python train.py --n_layer=14 --d_model=512 --n_head=8 --n_kv_head=8 --head_dim=64 --d_mlp=1344 --vocab_size=19811 --activation="swiglu" --norm="rmsnorm" --norm_place="pre" --norm_eps=1e-05 --positions="rope" --rope_base=10000.0 --rope_fraction=1.0 --qk_norm=false --attn_scale=0.125 --bias="none" --tie_embeddings=false --parallel_block=false --init="uniform" --init_std_qkv=0.0211 --init_std_o=0.00399 --init_std_up=0.0211 --init_std_down=0.00246 --optimizer="muon" --lr=0.00782 --beta1=0.93 --weight_decay=0.013 --lr_head=0.00528 --grad_clip=2.0 --warmup_steps=200 --schedule="wsd" --decay_fraction=1.0 --decay_shape="pow" --final_lr_fraction=0.0 --batch_tokens=131072 --seq_len=512 --doc_mask=true --train_tokens=1021000000 --steps=7790 --dataset="wikipedia_en"
Each number is 500 + 40 x the weight over the matrix's rms, rounded and kept within 0 to 999. Layers, rows and columns count from 0. Numbers have three digits each.

# layer 11 attention key, 512x512, rms 0.053, rows 206-255, columns 128-191
499514468492553487459544485512476471465481533523504458481458513502586537507509520490503455538416499566525511509549490486494469561480503458476527463481481495528507444447501523486471444486482389
492448542498510538478452479525470527520420487463527517504494421493483539560516510481481462509512526553524503618491492529409475490506473524555575463494480535506441472485483520451539449549474449
516514517461547518507510490470428451472632498554518447499486513526571572490528528505530578519459477582462486534496466472526455542482534468514538527539536471501440454537566581529524566416439447
480406524515443535504467427466468457517493484470482599495489518517493495550512459485509481483486457443513493604565442500470593521522572462531527521481496469463426577529507540468551468442532567
507497577528509596501567577515529568426542455480511574476502475488677549500556444469454556507565526526562432499494475558577519495591565502536502509503587466539459445510484513526494576436531566
567461490510495546520491517521462473546523495554487536442455498458603572462496486515545484530505480521596516527509506526568471597402425461513492487514607452527529522563473504498507565449423451
466328551506449431420445509576471520531482489452506582557433544664574544454498476532525476518530494401415562501508406551501495510502563455467525439502469578502550571530571458524565663573481522
409341523500516544487504507479496478465520558530451437444495549578407487429562534531464552545502491480495486544445500444523396477498449564516505496449530530459533526483468428489476588533519526
520466382523482561527529567469446505530483432453444467549578522461565445471494541505506482463454523488411464475408496529683468546422510506484485394499569516475441502533403587467468529503541538
480531543541519493491432572518381506528404583482544342445513480508512532558488460443538486580511481451519505527545534545533532537588483482522512510400464536507552474489527448542503488511439564
388499488548460453552492531471405563444480509500435487490520495495444462520473487545570444493542476548445412546528494503437531427363574534549500547523503468532510522583432479463583420435511497
497475439590574541491565475449531534527542484393498511523587448499537537576411522573550432538511456489526510526540571528563491566440579410561415445458642523529593580561453511476488521476451572
508470452500482538518457590582426644532507536498547405577462503579490515466427617524529519564524440578511552461507473488597406528462539395481459414481472547497570685504414463501477431551475528
499554492594460438480462402511591485540531493433457558595505519484550506491473503520499570454491452502421483459574452569513487480465537485404577527463535557526585397448395404447497555404576312
456476484552445560414484576457506472458507526501467546509506452449387491286502432503560530484399570430448480463599511513577469465493413417440483479467350515510498459510510500494457509510468525
503454458403506486455542405445543404508468534462547446516485520407622506464512511466467546379454510481465457526554528491481372476521504551491492430586497510539552542443565551530578506417502517
537471416472612496513490452458485525506516442488569414539499542525348524446524549556503460447507546532506486392455504477395433522584533458536516422562438563584547435530408562546460473541507665
453509608552524442523528430510492496540521505506487406496505503588516496499479523514567442598533427525575545528558459606628561560504495476548502553456547485536539446462416451479450407542435487
506470499485466466499491494507483486539478483486520514446475507502501477493487488520523504511499527482531483503493498538499489486537491485495496505509515533463505498521499488475464468496486473
475499482510506506482482532514520500493494499512451509478474483446492484477514517510519548502524497507494512491482516519495512484468475496507520500508510501534526501512499496492497535501504494
521493474521487514507545496516512503507466492537516489475490520499492512473519516534447524482481486501515480469472486543504480481569540492508480523505488542515531487477474513452507512504508483
488518488529517499468518553481518484461523457490524502528499489526452509500477479483513506507517504549483520546499524473489551526457498462510487487514500492522502489506511519488517487503507522
500496504492472477475469487508517500491517504479508538508514504513535498445525452504499484466479486480501506500503491486543531494470506528524482533502457454475546510575517513518489478499497509
483501517484500526484501465487460506477499477504493490507522500481498517479512482484500546526472483514519490523469475536464488521496507463545495481478451519509451485461506483500528510488511485
517447502464470536512529480496474464499503491528509500493486479455487510520472499482476543510517458502497490519489488510462484505514515480532505506505497501482453528499495531485508496488497496
470443503488485496531484509474495482493550481513478519504477488496511569487504490498505520487518459493510483479495536505519471501508487518520484530507518523500460546508499545486521507479480486
475472510496513550498502534521483515505505523481496533473495465479462514516471543520525515448528479461476474560466500561480475495481487494531490521492501498496460526491479499478493507507498509
493503460509525492480500433506528455507515510493510482523496508506483569522463535500506497537483446509504548469505502455514469503487519435488526503518488450522481500452484514505514442493558482
476557498498482470500528468488527505537471464500458496459469488476496463529495559514488495483462512478512524483514441537446447547467514540509468476492547519533495478444492484495482486491555490
494513461510534487484530507513492491499491497512509468509503462480468502484484552489535488445473477490494484536494474530470507465477510484506495538478490494532502473466514532499486446519523484
511487487457539532457515517473473480505508494499504540449501477494486531550518522516511492496498466489506501519495494532510482541501525518524500522497516502494485497520500515527523521462466494
558486515480498521484503446477441514565480526506460548507531477514469503489496504484484479478521483480534537532566516506486450530510502499512529456473523475508454532471543467496526541484480536
523540532553496522450547457526518543521453484474468503538559502482476445513507548490431509478486521478528534485544505476480445464509499531457484521481472506524540471473529426483526444491550480
456519472505598492467493565449532503523529511553488505510570500483480427456542470496486558452447507549492529462458536481495448477506489459519420462505491585503532509492518530496508491521529499
534511436452541509512469498441459478580438492432521478493549540585513427496520559530415471526394510540499524512526479507515422475443513483472530481477517500510485478480527496468519466564536450
479482545445536474478512436520516415515496518488445535542532473526550535499497517511509481424515426541535498585454482593486546504459541405513492522480543509445474559474557558447563488528502574
438479449538430426445427465557539547511524449481537583479501531459440482504492477547529488479553500380528528500460516542480496503477471446476474518469554533443606514456448450498468517508524554
439537532492475559411515514441474548510580484542506562575487489514569494556560460547570613428481481435508465536580504489526444542463579538433521515493521538553467569530501500529559582520504491
527449436444505430459474419485491608480529476398565458352479530501526524402481439503568417432500427397467504527487545614544540512493505507560479410458489526595409438406498500472492504438499512
447391488411532453542531432483430510526478546446460491445569428428500651542426547501519448424523496542505505531496449509339437492529443521455493437509519560460486460509459459509506447547510527
480550479449514532337534425486429466479517490514477622496526522562503414532519522528522509444404499520361564470558502524512559518503450557457458536506409549553519430460442454405545439551516530
527530475540427548534468493530550473457488412518436485499405604460519489558467490457507564482508446485429504484483536570634524496525539556475548430415573505447514539511578452470497410386468439
449575515576467421490491388516404434509444419476478375522490467689411593471431474554511514470448513487484549485412509492495474486482521558361469505522511550552468440537493379495485565378617470
481533485537562530499551541425425392546512476440499478451496499528431527414514437471494445424513475488673489536527475535521533504451457527579612478504480486465532446454442449504584444547554519
452558520421469421584472574450478573570518510505544401516501455508577464591548441537503485480551475564508556560547519373464498496541416516485503481567492534543553540485396498571595560634468516
483624582485511572502480511493603505514523451445476447508481556434498541441495545538552488456505413539489508446511491682457513412487514490474553536476593455515438599465423467521510476659513545
580484557525452521470513434534535459530468436507490430475540363417442592525437453535489548395490412486466484490587512595605519508560561435557537418496600474546487485565457493567405590565437470
552569541523581386555397532553460442473513460493535504516465554505461534492487566490527433516517499356499507469510451434509445474545556473555543560529594573497416619514493488478513520498604494
504430472479510496524457576562548453573538527616529572466434543485453606507541469555450490454535575414418519476615496565325541452492575496517568470545390522422578475497482475518532557508544543
517502406432486520534544466531557444467500496523454585486463482721395546438503524496434548442441488472578501502502450473451523499435422546482500491491603546428502465446553413433478311508445505
# layer 11 attention query, 512x512, rms 0.0525, rows 207-255, columns 128-191
471524470564524459500490580502561541518485443458479493494516505534487530507555537488561489434562513506526484498522495488474543462596485474464486539507454459458492572511549511504531463530450493
558540484487515562522492427480502446476472480467541548479473482487516471532506536489504473477495483525519545529469541516476449514539493498500480460518510489491503511562541483457515493550493475
478551514522452480472476455518503482453525433521436473494499500509500602493483444523507433378458518537535459506476402503440486550488560507472531504541543441452446510525534501474517484586510506
478531471528471491421555446613587592542575428465479521471507505511471510549504472546547472477551521454517525490489470538406543494482511464439505451449568558538533566512456500552470460502493545
474517454511490457450529515534533503469526454490541413460471572505494539522451509607591528426515423470528473454553467465560476506429508439475533598474469475557488545531452519506523568524497449
349459527496478440492508534533483576516505450462558473454527564505479568441573356489492548308515404477528479520566510593507538532397455476494462435377554482496548528430472529492551616607471479
366393503437472506574603446473400459485450508465371561478543572572502518449509523515468484492564454567413422579400506444513465518525476579471503415495415567436431567460481537515487554553502483
467663480489473483545527554498470455566555519537484435356523478455559453450437474455503468471531479522400413500527513478504513466457440489491476486452586533512458392483365534474543439584367486
613443551547487577527452559444451594500414549430462473446466531513538598535580470476511461600464534421522529465505523347580504441527472509460482468452546558521527417509556479482480552492488470
481548399545513463520554523414487602407567516521475448449443438482484425465430436562534576483498497508445513427495550543609462520463600458506460541417474497487562558520547448594567574488550530
547511548533515515582448482564489491574601519565488544559502530643459520510485534551551587455460515372464561510539601460329451434558478485483446412527446575449491531516448433561551536521569512
495464401524454585539590500467482441494534466507521506564507555654438376549548560455455532528558503544526518462536540431525414469459553439536435490465388576514572530484346485554514459623510564
474516416436457362491512426407589573555455567506471512531512575493538579511506487522429604342539526539490520504542476676577537468505507535509447392426477516502540424363522406518596516375500384
548411433494437469462473492524418590526593508435466500355522440522475483534518417495513545533444492505450393576494506621579473486513482515471549450485350452454496404543490504488542498576384449
446518473526524561453467450440478507508463472464506453468475586573544454545414477515498534415565389479546505499551589543502419560484531465569433460539485500438424595477508507429600570458576549
642357458543523442613466493513469465512443487520543560493493435525420505470514552455551512451624438423509488472448458550514444543570485446544503484533507452495513515523509541567488422362413598
412438500544431463451476446479468502459551525496566432505553502498446491487496575400510424434515522557559559601538536610524588514529501470526514537535562425482506535586445394560473442483562507
470504478500490538529527480474505500486507510493486491476512498532493543455521512464479487502515509458510532491524462479512469477489524508466434539498463500481505465485507518540483463508507513
489544486479477497498494530515498515501518523510539502536490509497449495552508521496523534520524525509484509464491500454508506479500494486525470508483517514480458496492507510473477479542478514
468500502519499514488502479457523466483551492489499511480525494506517484478519482501491475497524499489513530530491502519468529539461444467483472517492545527514512506496493526531522509498502464
526534518534480523476498517508478483483524504503476480519503521452514517498464497498496472483475518508472450503504509513528504495511533505471534471516468495531510530564479504481489484518519506
512469492475524551487482474477511534520443490484492523499507527467493480525508471513526583527515514481524505510504504479484492517525513533494491473506493488506484506465517531493504493481484513
514498501510462480498538518478523472516519503529475430501499470523513495481523532497500465506453507483469512503553525512515465508487502488437483524485518509508528496528524505503485507498515500
505504501463522527481510517473513501484467549493499490509511487518553482499514540472441460533442538504516499510511469547486481495491504501485517496514485539510530497480535519467473546472489493
507481451490522484463512484535532526469431494494493497507534504481491469530508526528463528517525483524555528514484463537405504527540500508470507460483499513479510489508493494531478505513506498
514503490446510548487479511531524468485492503492497515490485512493527489520498491462514514551459486532555514500482494560457534478493517495518446502481460523556491496507488496500425527497494483
495508504470500508485478537516551501447485496514536462533500471536501468547504470498421482506466553526486508513525504524440497501483490464508517508502497540501488493515512498470485526482547493
522525483424499555493532459490512482513522523503546476532508473533476483512531511496490460509474491448510507505541495540496534501457495515486445506516563524511488471514483495478457509499498502
541508514460552523438500523512501464449527521518520451518457488525541479567503488498450484476450497504540477529473499531473553515505510477493498494544501524530487489526491494534478565521505455
518504478464611496462548541517560519462474500564491441513490451552493507540448484518484478483417475507554532545442514548469514510451511512502474493572523516566511428450495571519443569524500477
446485511450525509476504547524432487458468491547563428521512423526503532527501516509462493487472468477572543558530455503461459480446548563495518494549525490511486445510499497515413548505536475
554498500431490519548522504472506457515542489440491557497528502511480476494552472479539488495542538510401509491516462483527559503614501482452512492479475488457487561546512466498582513495500528
526578524510542477454564520502508515510543628488511555446494528550510561513508517542527479479455477523588500470488499513527526548482494467466494536501490546548524527544465543474450497530535526
547510542526423444507466466481530533552537513453498533492517531434545450478454449535551508506558543463375477455509481547502576456566495464492504506507426472508532582526446453471491453483444506
513540525514600483454547550499473562522517578550570463494564510525482479503574521515431448508451584596501431573469531619515455538494473512525470464535419514551496420552466483522487412444475494
559516428572497446460514477524494542517438489431507562557448611531436451532470485500459427506483475485567487546490530535308456480403481569522435458471490480445525544569536475467481431594506508
456446523447512544391520554471619477504555490538503569533484540497558424529568525551504570390443528514483523443552472526615583511509505501463478413476562507501539579453505580528497593435510498
544480460605568490464515452506464524537437455369437532469503472589515357470464504498499503548552438529470488508538571480576562481558511596542455515441480494546464471510459504567417443519431571
568581516570419498501556498516484534557513526475461505485514466421520550537383504501512535574454510552510563519494472335527648482509445457454485503447525510497521507472382489561586503585520507
444521442393575543451515500539443463532438435459493605559549577469456446551544532512550496460473529544500556532457508486491512501464501506544499465464535390438542483508560413467519396425468540
465616453504569554516527552513433538516493491521454536477435528423453566477508570442450510478468439407436498474423561505629466517547621470507514519430526532549527469508517451506631529495541545
476553450498443368466490606426478515519443473458461382578447587679517491494442497542518518481556608622529540447505479419524502469449505440467416524518432519555564419566494479483542378396437508
508529515522555491493554387550442470423509399477529541439543583528524579529464480470461537489493479477552575420540415447448421503518475561500523447492547495474462431465526400406476500482433471
450497480454433404545429606389516398429559445549448484579421493535486474580553507475494532474593543475577574488485491453475494539487412539482407406553550474430524489494529525517528620624505534
544516446510475612623421610435514509612556412386459633606496533556481503450509506501509490448494501452483561485478508662526472509552511493503477436501594393513521625489635533550534511501400542
579537525570465604460627385593512467465413448632440452387450359687458511516462506532446551375433551433488526469537507551618472481515491472532475431427408538509566481508523406572586520556370451
492479489533496556483481491552587490372541508602591577422493489524507583505418536531475498549428515527433508508469419673553562500436410510516549484528539473539530424582479506488485477470640461
548469484308462577472398535589442430503506482493523426560523552415573534569549473522483489437439551488436486527605544726487534459480446578591544472488536547476452534556584498549371544406510605
518376476383500453477498550485484470515478474431465559467467449642509639416522524553502540667466487502501546475531480542437588423518464508493428580548551518543360476491469457532515457416471453
# layer 11 attention value, 512x512, rms 0.0802, rows 192-249, columns 128-191
509560493530493511583446536611414550473569564602446481470464462603447554535563485484388517418492427505582512576450485552426492535504472586473520506480507401468580509535605536563507479486661544
443404465492476484508487554464519592462541559515479523586598468431564495469523475516534479554545523472510431542457541561437481527528433510529496501406598547564488535507469512491619499459511504
406493515446524466568458386514471380530444465478531443425563401527561479445588522547527507575483553462478404528449460532425563480502552512480536420509523499493563527459453475472509451562502478
483505488529391515469499469416513472366563504585542465517503533479503421592551461583438472547496393576450506429467453511524500459468448497511457514517527434497518487489464544489504525577472550
475576585418474504540488490549509472531534520482513528483507438499489546509444482537493529470547523450473473480501545501520499511463471573537599542590528458494473478503541539414487449524477521
440481437527472416465519422445589525478451535639470403458432413529495559495318543511507486507460619514529497474542510495513429490445507455465453554487502443550598500477535473546478507609488506
432538457472504406432480539546501456529487476520538528509533438513453577514600447468525501538414612531484470434483483475535537543531519531548528494556602484486433488477571484546521521508426535
399557540404458478455544540457503477517487565547509533499521504549557526482498483449524497542523425527506569520442439504453527465504526540493481526526390505490505527437530484471374461402529508
556476442486501453604478464474459556551433510545516448554495492468557511530460451516585513499527461590491551527457421526489507459505550472593491482504521497539316557501595551460534455513571527
405547525433502515416565552541444552614434548507536463464484490513493482413490491498580572443486429554510548431456550587547553511527529536494535496506500460510539690515540515592463472466543520
452464579369514435429481464527496520523493602608533457438477435486452535564408515515489599536439525513517491536480593538572540467500520525494615403504467437415482502450477443435510557486549482
422547479433405551450479493581498521539577500543471497483349495477541479490575499385541522555532450538465411518511460538505540535498466545535413425472504527484509530474443565569468512530522504
472515556476448580578514520484505514383542465510574631509470545467514475461464513417470472468473579431487449549527439475545524485454460551519572423525594523477476453503531523552534480565462440
488480470554519450331519562520474594443457488488578516585558444504492529481424543436508470497378524474496386479549476470473480479479510438557546504553419526454503524455562539442444512626593547
472531465479510501550416441447537472613464471597583523460504618503520548587395521356495482434551442507522450544485520516601490510465533447442547510392511450471530487490582531523502523507534478
398541434515446556597515564426477553494477553509435515413457522485571502503445569472472512491435424523502485483484422442506495572609475458419476545452440616428471485542449503487441525532525527
563539544488468425475488526544541432569482624544560526404497522629517488524492512469443489494527600560528494497551525585455483468442513489517362459506595476476514438519537470551455406428607491
478475481452483612501503512508501529494529385459489473427593477472456511515560515524493430460503510509463513564507473447506475573490506509558477633520444522460500487578471491505382421542473502
414458494463495438477492460393494432483456516463508532531444518586466509516459480495462455481513428575541444404559451550531503488499401452524430526542418532510388462510512527433461531485464511
504484550557530547566506475429472454425449527549490495542541501488481532483496523494600479451504532452536453432433577572594485433570512465438545554448478481461434535461524533542475502520521600
553412478422446522536475524559463453517506554525462501485460520547504509436529461568426530550432610451492402604544485557549467517481471508466525500481522576482433547503464528537519505518424482
624466479478486457483437609446535374485545458427479530497543464486478495465485453483517561461599513501518520548478490415504518578547537543535447503530369508563553552466465496558451516490459479
492481483466541525482413499470562466438551445486474472521468518553539506485603450614638513453538451441488515577512475502491542512525445485486495474608476581462467422531520502396422525453530570
521440476485509574498520510402554531449479590560475555574502535402485558521523509527458556479479536437467507508491461546480522465415499450519522587483479465455513487553488477456526475466513508
494442516480548482571443478471517559429464474618498458521503521502512543545561492558512534501541525458514623530485423518528541568523415551494430492526523498514499579371661465591541509563493486
474522415500505522501473399507493589489489527457504498530613533567563450495510533431605461561504486510496502556429604548458553472506534533524585529523517485451571460550446513569608477487476448
438553480524521455494407486506516425489485565463609527573523544443521414450544504543509461487393448457489512506495492526508477481559536520513487501490432569505440524501470489533555450535503547
431505510544572574407598537544570573619519518550498574542541448431546477555581524561570574601562558501510503577490489437549524583593514513504558572525499453512422459466488501430484584611543465
506383429443482453557484463527484422500550516473474516510485407496513538522498479481521516533553431530558523507540513422421503509553420460487463495510609409474533461588518428448458458545401484
418640598492524490486389504529529461443420411499598486431591489458457675533519543515495539433480518578484570535492471567508526539477467535498555488435565508543479489493563510558492566381473490
448466618459442562515517511552518511454458540477524491478522591526515528509398577519591498453569578531523419471545446489509496438417558478516521421395524523476509562464528533573484500463392546
510599513513505431438604518516460500533564433440439480471496615500461548540462568423413433560511496505477518586544532458460490527528525478524418402492552493529609548460450499544455517563432354
404540507563516394496498478509547541516519499393497517397475538459501474527438474530507539558535382485489561531553414495534547517516572497432438525501447479513426562543513417472472479495517453
513397394464474594457484496481506516524456500600497560569512430488501580531475556522572407437493533425518494470489495481457481528567509470469549567582487511488466584495495481470504530484530467
571522419507508438461438426505541653411478476506507459499493471526478441583599488531512510559477498443513518471530460463574457478526521460523443467474539515460603539461529461458462449510495556
555455443460506487545530476547547388450604515487537527577606581476572484509542456527523519617454425570520538542565523482514485473477515598507459450498516428460514536530441473475564486549550561
494544526500509550464426483556463510436523475465447501464432461490471480460501504573540497458537424402545497521521509477569553472374528470589505497425512366508582541492489493543542538463515520
466535498506410491535428455443525496395551500513409490593521528512521535490497510564476527536485603543502591478473458558503459529527486470552495533563484427529506464524620430450509531571517580
452474448504521449466448502442498539451567450578506572513459474558552518499494507643467510408444526499420434496433518531447483432503472524520555495556423465603443552448449454510587523444459514
453554501557508469534506515586542521451495564558479482531490399490555489498483462439522532579535591474543467441525429505627560538478501450555474530468487466544505568515561539556601445468440421
453519540470564560469466580484514596484413487541555479461464412495529533451514561581403514547505454471424503471473494489559450496529463518439532473559450499504645515539504525488423557500462461
490472462385542547619471557581459460466559443514516564530564497421446458528547528443460433430457526458462555489515558515471482501549426475488520545461421514465601512525541407585391491435463497
504478390526527583474486459468521336529458535589564437552439450657479425489512482430478542535484559444499459468421501525622527469559556549506444508436437443555529450454413501575466498489526428
618475470460496468457576438589571551437506530403523489608543477467496518518472531471512457627634582476563498556556498539486552493477517533546551514529467517467489496459576524479502522584505468
539480540507466530500586500586559602587592496570425501450432538511496438448451458516518589471517464487443478459539509576382511545465527547518471450512479385523426546520469477457453541506444551
465500553525505516473499487468640453467522486426610443570441458476553563499464529539355432430474603543511488491531450379499548510481485504528496496455513534526462471479567505493540491600640586
452452607648530589522452412551535501620474495551409520468447537508500498530510494580515548508431496512533456550486554578580519519569546521549401575562507525532474508448543479581533513450600447
574555476481487556535559497525530375476422512519518508455468502568523413488514461564462551502496588447464613506488508520555570481437522530452486550586441485393478513487487575452518482535480446
393480406565509586459489541454503531589514498503551546441474501545470497476483438469437504567490508495491432606485484416458491506532479540456392627478610551564483505482486482475460524514596512
434562544509485524568501453565529480372437420473453461503569441494519483547456441444389522475475461446471544518483574512473537495530442405523470466453500465509480555524453445581465463584529550
429630600629506574529516532566517504532532466501405472609443528492514439508565469538490511459478473508501399561560450563494512477535474495574486549494483509527465472500564546621553476473531454
423510536600479498461533552523483512412534493462493558500536561505531466503510528533528450510514507520467491539458475460518473499485528471483455551521637437491529577500650520488470434407514454
468518609504500625422458398550472443509507603549492547491458566512517558550497491541494465534568481496406548433486497414466451396481525599485499452447524537546369450570564495511445459529497491
459503498450535531585528491528510532511592495555520467570482477480513471494458517390505526499470571607466498479529432560571558543497435447506468552446429530474522431542470525506436481476510583
408489459496494437453605528540548492397552503476441495468533622547488480490590468504529478446429540517423495494468512547571548502467552520435511517501531522539482566478529482522506553608514531
484546483404465472543491567468511507541488523480588536438624610495483601590511421543381526466499534488500556530546484589478494480487525487614446444550509592444471562541445447441542503464391513
577573493484460429568590531439456580456403534514449494391478511539483530457542531590450515522478582527502371582544603478518545509507479559523543527518459516519555481496415538610450459575554457
478548485556501615453583482577554466490470449523624583558460515476507600401561531536389504550472474513504560486525500519480518445546616495419538484478574566542500536468617448483509514480542477
# layer 11 attention output (transposed), 512x512, rms 0.0631, rows 192-248, columns 128-191
523513498527499491524420422489490478490562545535483530568456429475482488479544570476487607448502458435491523413530457543589558469515443443468534467458459474529456473493500525556526558555500419
487510481535513500569498533587569464568477434494464526478553480503408612593518543460506450467558499562489433544500523457557534474493447533492492449509445423387515472466555495423560474553455483
509444453506497478430501542474550542402597438568577541492575477500436460478557502509468482511518527486462604512531457494516520596467452541516444477509449424412547581504515464552550429451574412
485518531522540505461431469449473594494507527497454496477565453497575486467502515533519475465506484521624473505488565466465606448497590475411397558442502551357445471489466483408516507462517525
543487462455536510418564510454520540424431548555514476539520561401479575476579426475500436519494503543460587501482426499499437545509512464483503589472459457605546439427479519561540447538488481
476469550523534411520480517479440449492469569488539550378517480542521462597626573485387474520479378474594426511503433431504498502498575445500590423498443445433507455452531478517542594413443571
534540431590502476501503510550492603525537531465531496569431558483536533489489570536484566526514486419531359481500525431484487569432371439458456495553482563560554402519436451528496457479478457
546538480486616499553577443510581463541528515456471405574501489507568489427525483576478576465480524509543458554532555501537562568494494544551497403424534510495404507580429437510490484494380477
469488478485487470516605525513499507454456583495526558476500494555522455478585482338534491472503508482465520491488478516543543585558472576563500329521512512498606537587534533468626492532484473
469499535521591410624513474491524414463528429468371552445582435467577479560521493426501515450647583474541464521444418460499514509520615448403434549509449590449454466445524433397540460513527456
574484607519485540525494516447452553442447596497543510474588548513469521510536523561420436503464398483596542546580497504475523543473473477446524466608441481523543541559434473583559510533532431
556498626571577444466543505459489517452464495361431479481545438523560466560459531483469382531468486478422451442471486464549485441496571448498505470464481486436522514541521513502450442453420510
444466574494525402495508467535520538523501532531468463505498437533608463469442514543509443505487415631491441499510549571491472501552493371457467604446482325537481471571501470515515445454597509
603548485464589513636529552478474562469477553452520409383502489490366540558499486469569499550428585430495616425469467530522492503519417437407469577498551494602396468534498440496530475597486404
529447580525543495508576573525441464460556388464352513445523479497581474411540512518515533555472511525493486538486479557489500488492462590506480404438504482526537433518498571541445513495343502
520550500537463494407460500518562533553575488421490556500434516562559474538525534618434463469475577528476554577523607498532477467536533385604417507434534471570427457560630536553460419532466479
533611500582533607531512429517576422482545442447611466479636451514488491432491405479583439491568518472581514424422554402499512402528435459499510460473492539565433534528435544465518669443575538
491499538629504435386496456395492574518391505425606533517511408497532550409519541462513533477454469470568484530435493542531508469498506576518444440446484499564461413404550522450479529507474560
517568499486420480551530482482514519470516468575620528499485552518457477499542530551490562477541481459545485417456534488481502513513592473502414445520503470437563550411561557408496570590477559
537552517489476442468500420544415577488501501497531528568580430473491469508532535434478483542418551492504440463537424510478577557432562488534506370575509541456481541412491444506471418406465487
536582535511506485485501434432468486562521479451442566470517528529513487439561502454477563429530480474464494455492475421533524529501479450529542458545521450517487493485409502522494464495594554
536544521578452537471484360527475482549475532467505567479425482483541564590496451519497611555531504493540431420538527498492520432481451455476486463542530543552473511526522578476482503477538567
511480473403436455527505502548532527496498531501553531510495525465472504535499432502406544530493489446608550446471548526547492548548427472506544486482487536554565574488452562401402425620499512
464498465552453427452536414597471524547530481444465460493460594493596560458527462423525450484547448558444498504514419433485407496641543572493464453471479463443478517501525432610507518534528515
450476505501533526503547550551529475525523433472471485460485365480551487501496539443471529515529535481510492518447541562480481520464620520456536456494582485423527467507523543475516461393634519
497510492446487433469541605460510519589479529478477531511433644477482497479499412503555422514555521540568536529490570483561488470492492486507488413504530510490495561497543521574417431503516554
529477482454510535528488544463494501450540505502445483451516444544487544506413370562539471515513477506449402560597485484537509608420509529472527532484536571539466481502472485557464461424476452
495535522440534465492463508494571505486473510519487466501493535549567465548536466426476468421525428518556462450490567489490470490527472516558430401567516557455500512480546531575441457530476647
529524555523478424461442543441550479529512509513513610496492485495552436427402475543515472460463481478516448508419482409503493541439534388508571501555557482516513533385518528562534460436541514
553475534510489466426485428485567528563508529462583523506396625506516493457529388404554479492420432383524478637521508526490453460490431559489470526432451551571483510477469493493488530553499477
532477470430456461517564496529413539565544519499500531427512557459456501529600473535497502497471528511545508520498501461506486499518595481513484489472484411530561539549564514501473487529535443
444477453487533512506485518458544413444507507466481597507655459518532508502512583494503491506524487513500558429461449526527458499468514475484626506474548597564499530605542522561483545553583654
450513544498532435559535557540516557523467507592449581506491512600593502470525463467515392523464513536486525505444554487445438455524497482546483525425442472527520550465608481476587492457371494
515546452480547428553500503542436379477411532450486528556555494479434484450556477527443534570549481525486491541472498506515461508464555574555565476489503480453461436492545414493522518434482456
473522441474393528473491489513482459535521493409448490481545513557524493486488560475548358428476500463503488450513492540516455520549509540549551461474427448533470523545499523441485494534543493
436464538558551528474542547458558513490479575431509508492499530487618496554517480451607533498533468530388496531509539517546540511487522474487529530443462557642547470461525414542457486490535486
459471547479541525457485416459504493520536491514510510552518515466523547453474547472587480522476490508497521556508505525487414531598697494476488529490420578552433450481443486616531531536498410
549482441509544559499566570474475445569470422503529479490535373509426515541485500452549526455478513481623435562449481474522475435489465484560540458636465533594554549499512445498586521469452425
522518495490451635477454469485510550436528522506515471519481457472553591463429520507453460445526494555504489479509517501507565475410518508495526551481530491563533650547657430502515533587541542
512475496521452453534521392512442439496460464477600470478478524532455544468489459596442532532478459487490506525461429546462462553540476555525510537491553469501579453476495413530487559494538525
531470489486525486476535464461529414518528487501425438454588553511517502460449531461512505501493504514518384611542473501549533542416503494464434417498502430541455498475438481459482494373474434
517545531505526561454545419390557585557464482433475472525485558521499551465575498510537481510461528534508446549452480479443582444477533512472539462469451522482459496524481644452505453586470458
500519549488429447567460503467493541425477448492393490404559678485446547437443516506496471521418517512577438525532505518489436412595457470478570434434556594402620424486536564552481553511509535
446556552483533470510491481560445456628474528497450502520510478437458597469491380567496446495424463475444460488474472528442459544499380440487378460493465456438471510505425454498515493547580587
546492558468513531600498512534513503473435536530458552522447478471528524498502501548385485485416480354514576541530431535520482453423589479549399520560488490462391511582412511546563608426494524
475544509493512459520461526478551557524436596489515507540457495588401510458564443413552567552433431559461555521454466518522459442492628495451531422565484558414464415587406528466470435447448460
461558536504451487524543537422517494473473506466561455503558525541449542458514465475495474507536497512581588441473516476430424458513473349463542528457453533469414537467502496521502499557576576
354494396531527498495554524451445555523610488456548462371504564504462554473452432515536405509500412526477463454558489467502512449553399496505535587488591504467454507486530574437493534518453584
481538486443516495498506461511409492462544499479559444438496502520501523398525492482533465474375526516564521450518482497554509427466454500461506443727503522609406451431500521627505544502514449
502408446430541470560560513474509560520528624512462490518476533587450449386607444566519531515509458455396481477517578522459483558490489510473476531631518371460512451524571401411545544479467576
523509500425475402626536507509559510491627542462418427468389434417422533411526570545551530440423489454478561560419476360476566496448559455487466484530519585514513467522469551535480479485545489
524534563500515417549489535483546465510485494552462509484474528499458546465519534536482496500431521474514410455516546541514497499471441476501448533484421425415463490496482557503595477538518505
547555524441664472392500574484512514460484440528496529572571513494483550367466492590439483514513524544513471436537447511493488542531509545523471502411499584509566523564446460510484461524544548
528532523486561500511505469488417429518440566519560474442505523516548476511555490522384505550464497537534491458419471482486466490500508532512437504470447418563472466400525510452484538561499444
485500451451445507562459467481489540564524426531492484461444497494545552412518532498396539477529476375494569415444531414494527478460467428539491486493508514562517515653491453471505420471499529
502529514583456546572534470471545493585589527472526415532381402421473537391541446530521495485511517510485424500388478492586436464448563509519486382538452515478579474507556501573561402508545432
387562476521504529519516414489526395497499462497451445518587404416449442454469502382572509541505508395459483425450398436430407447437468422523475455425537399503471543476467504477517483493383507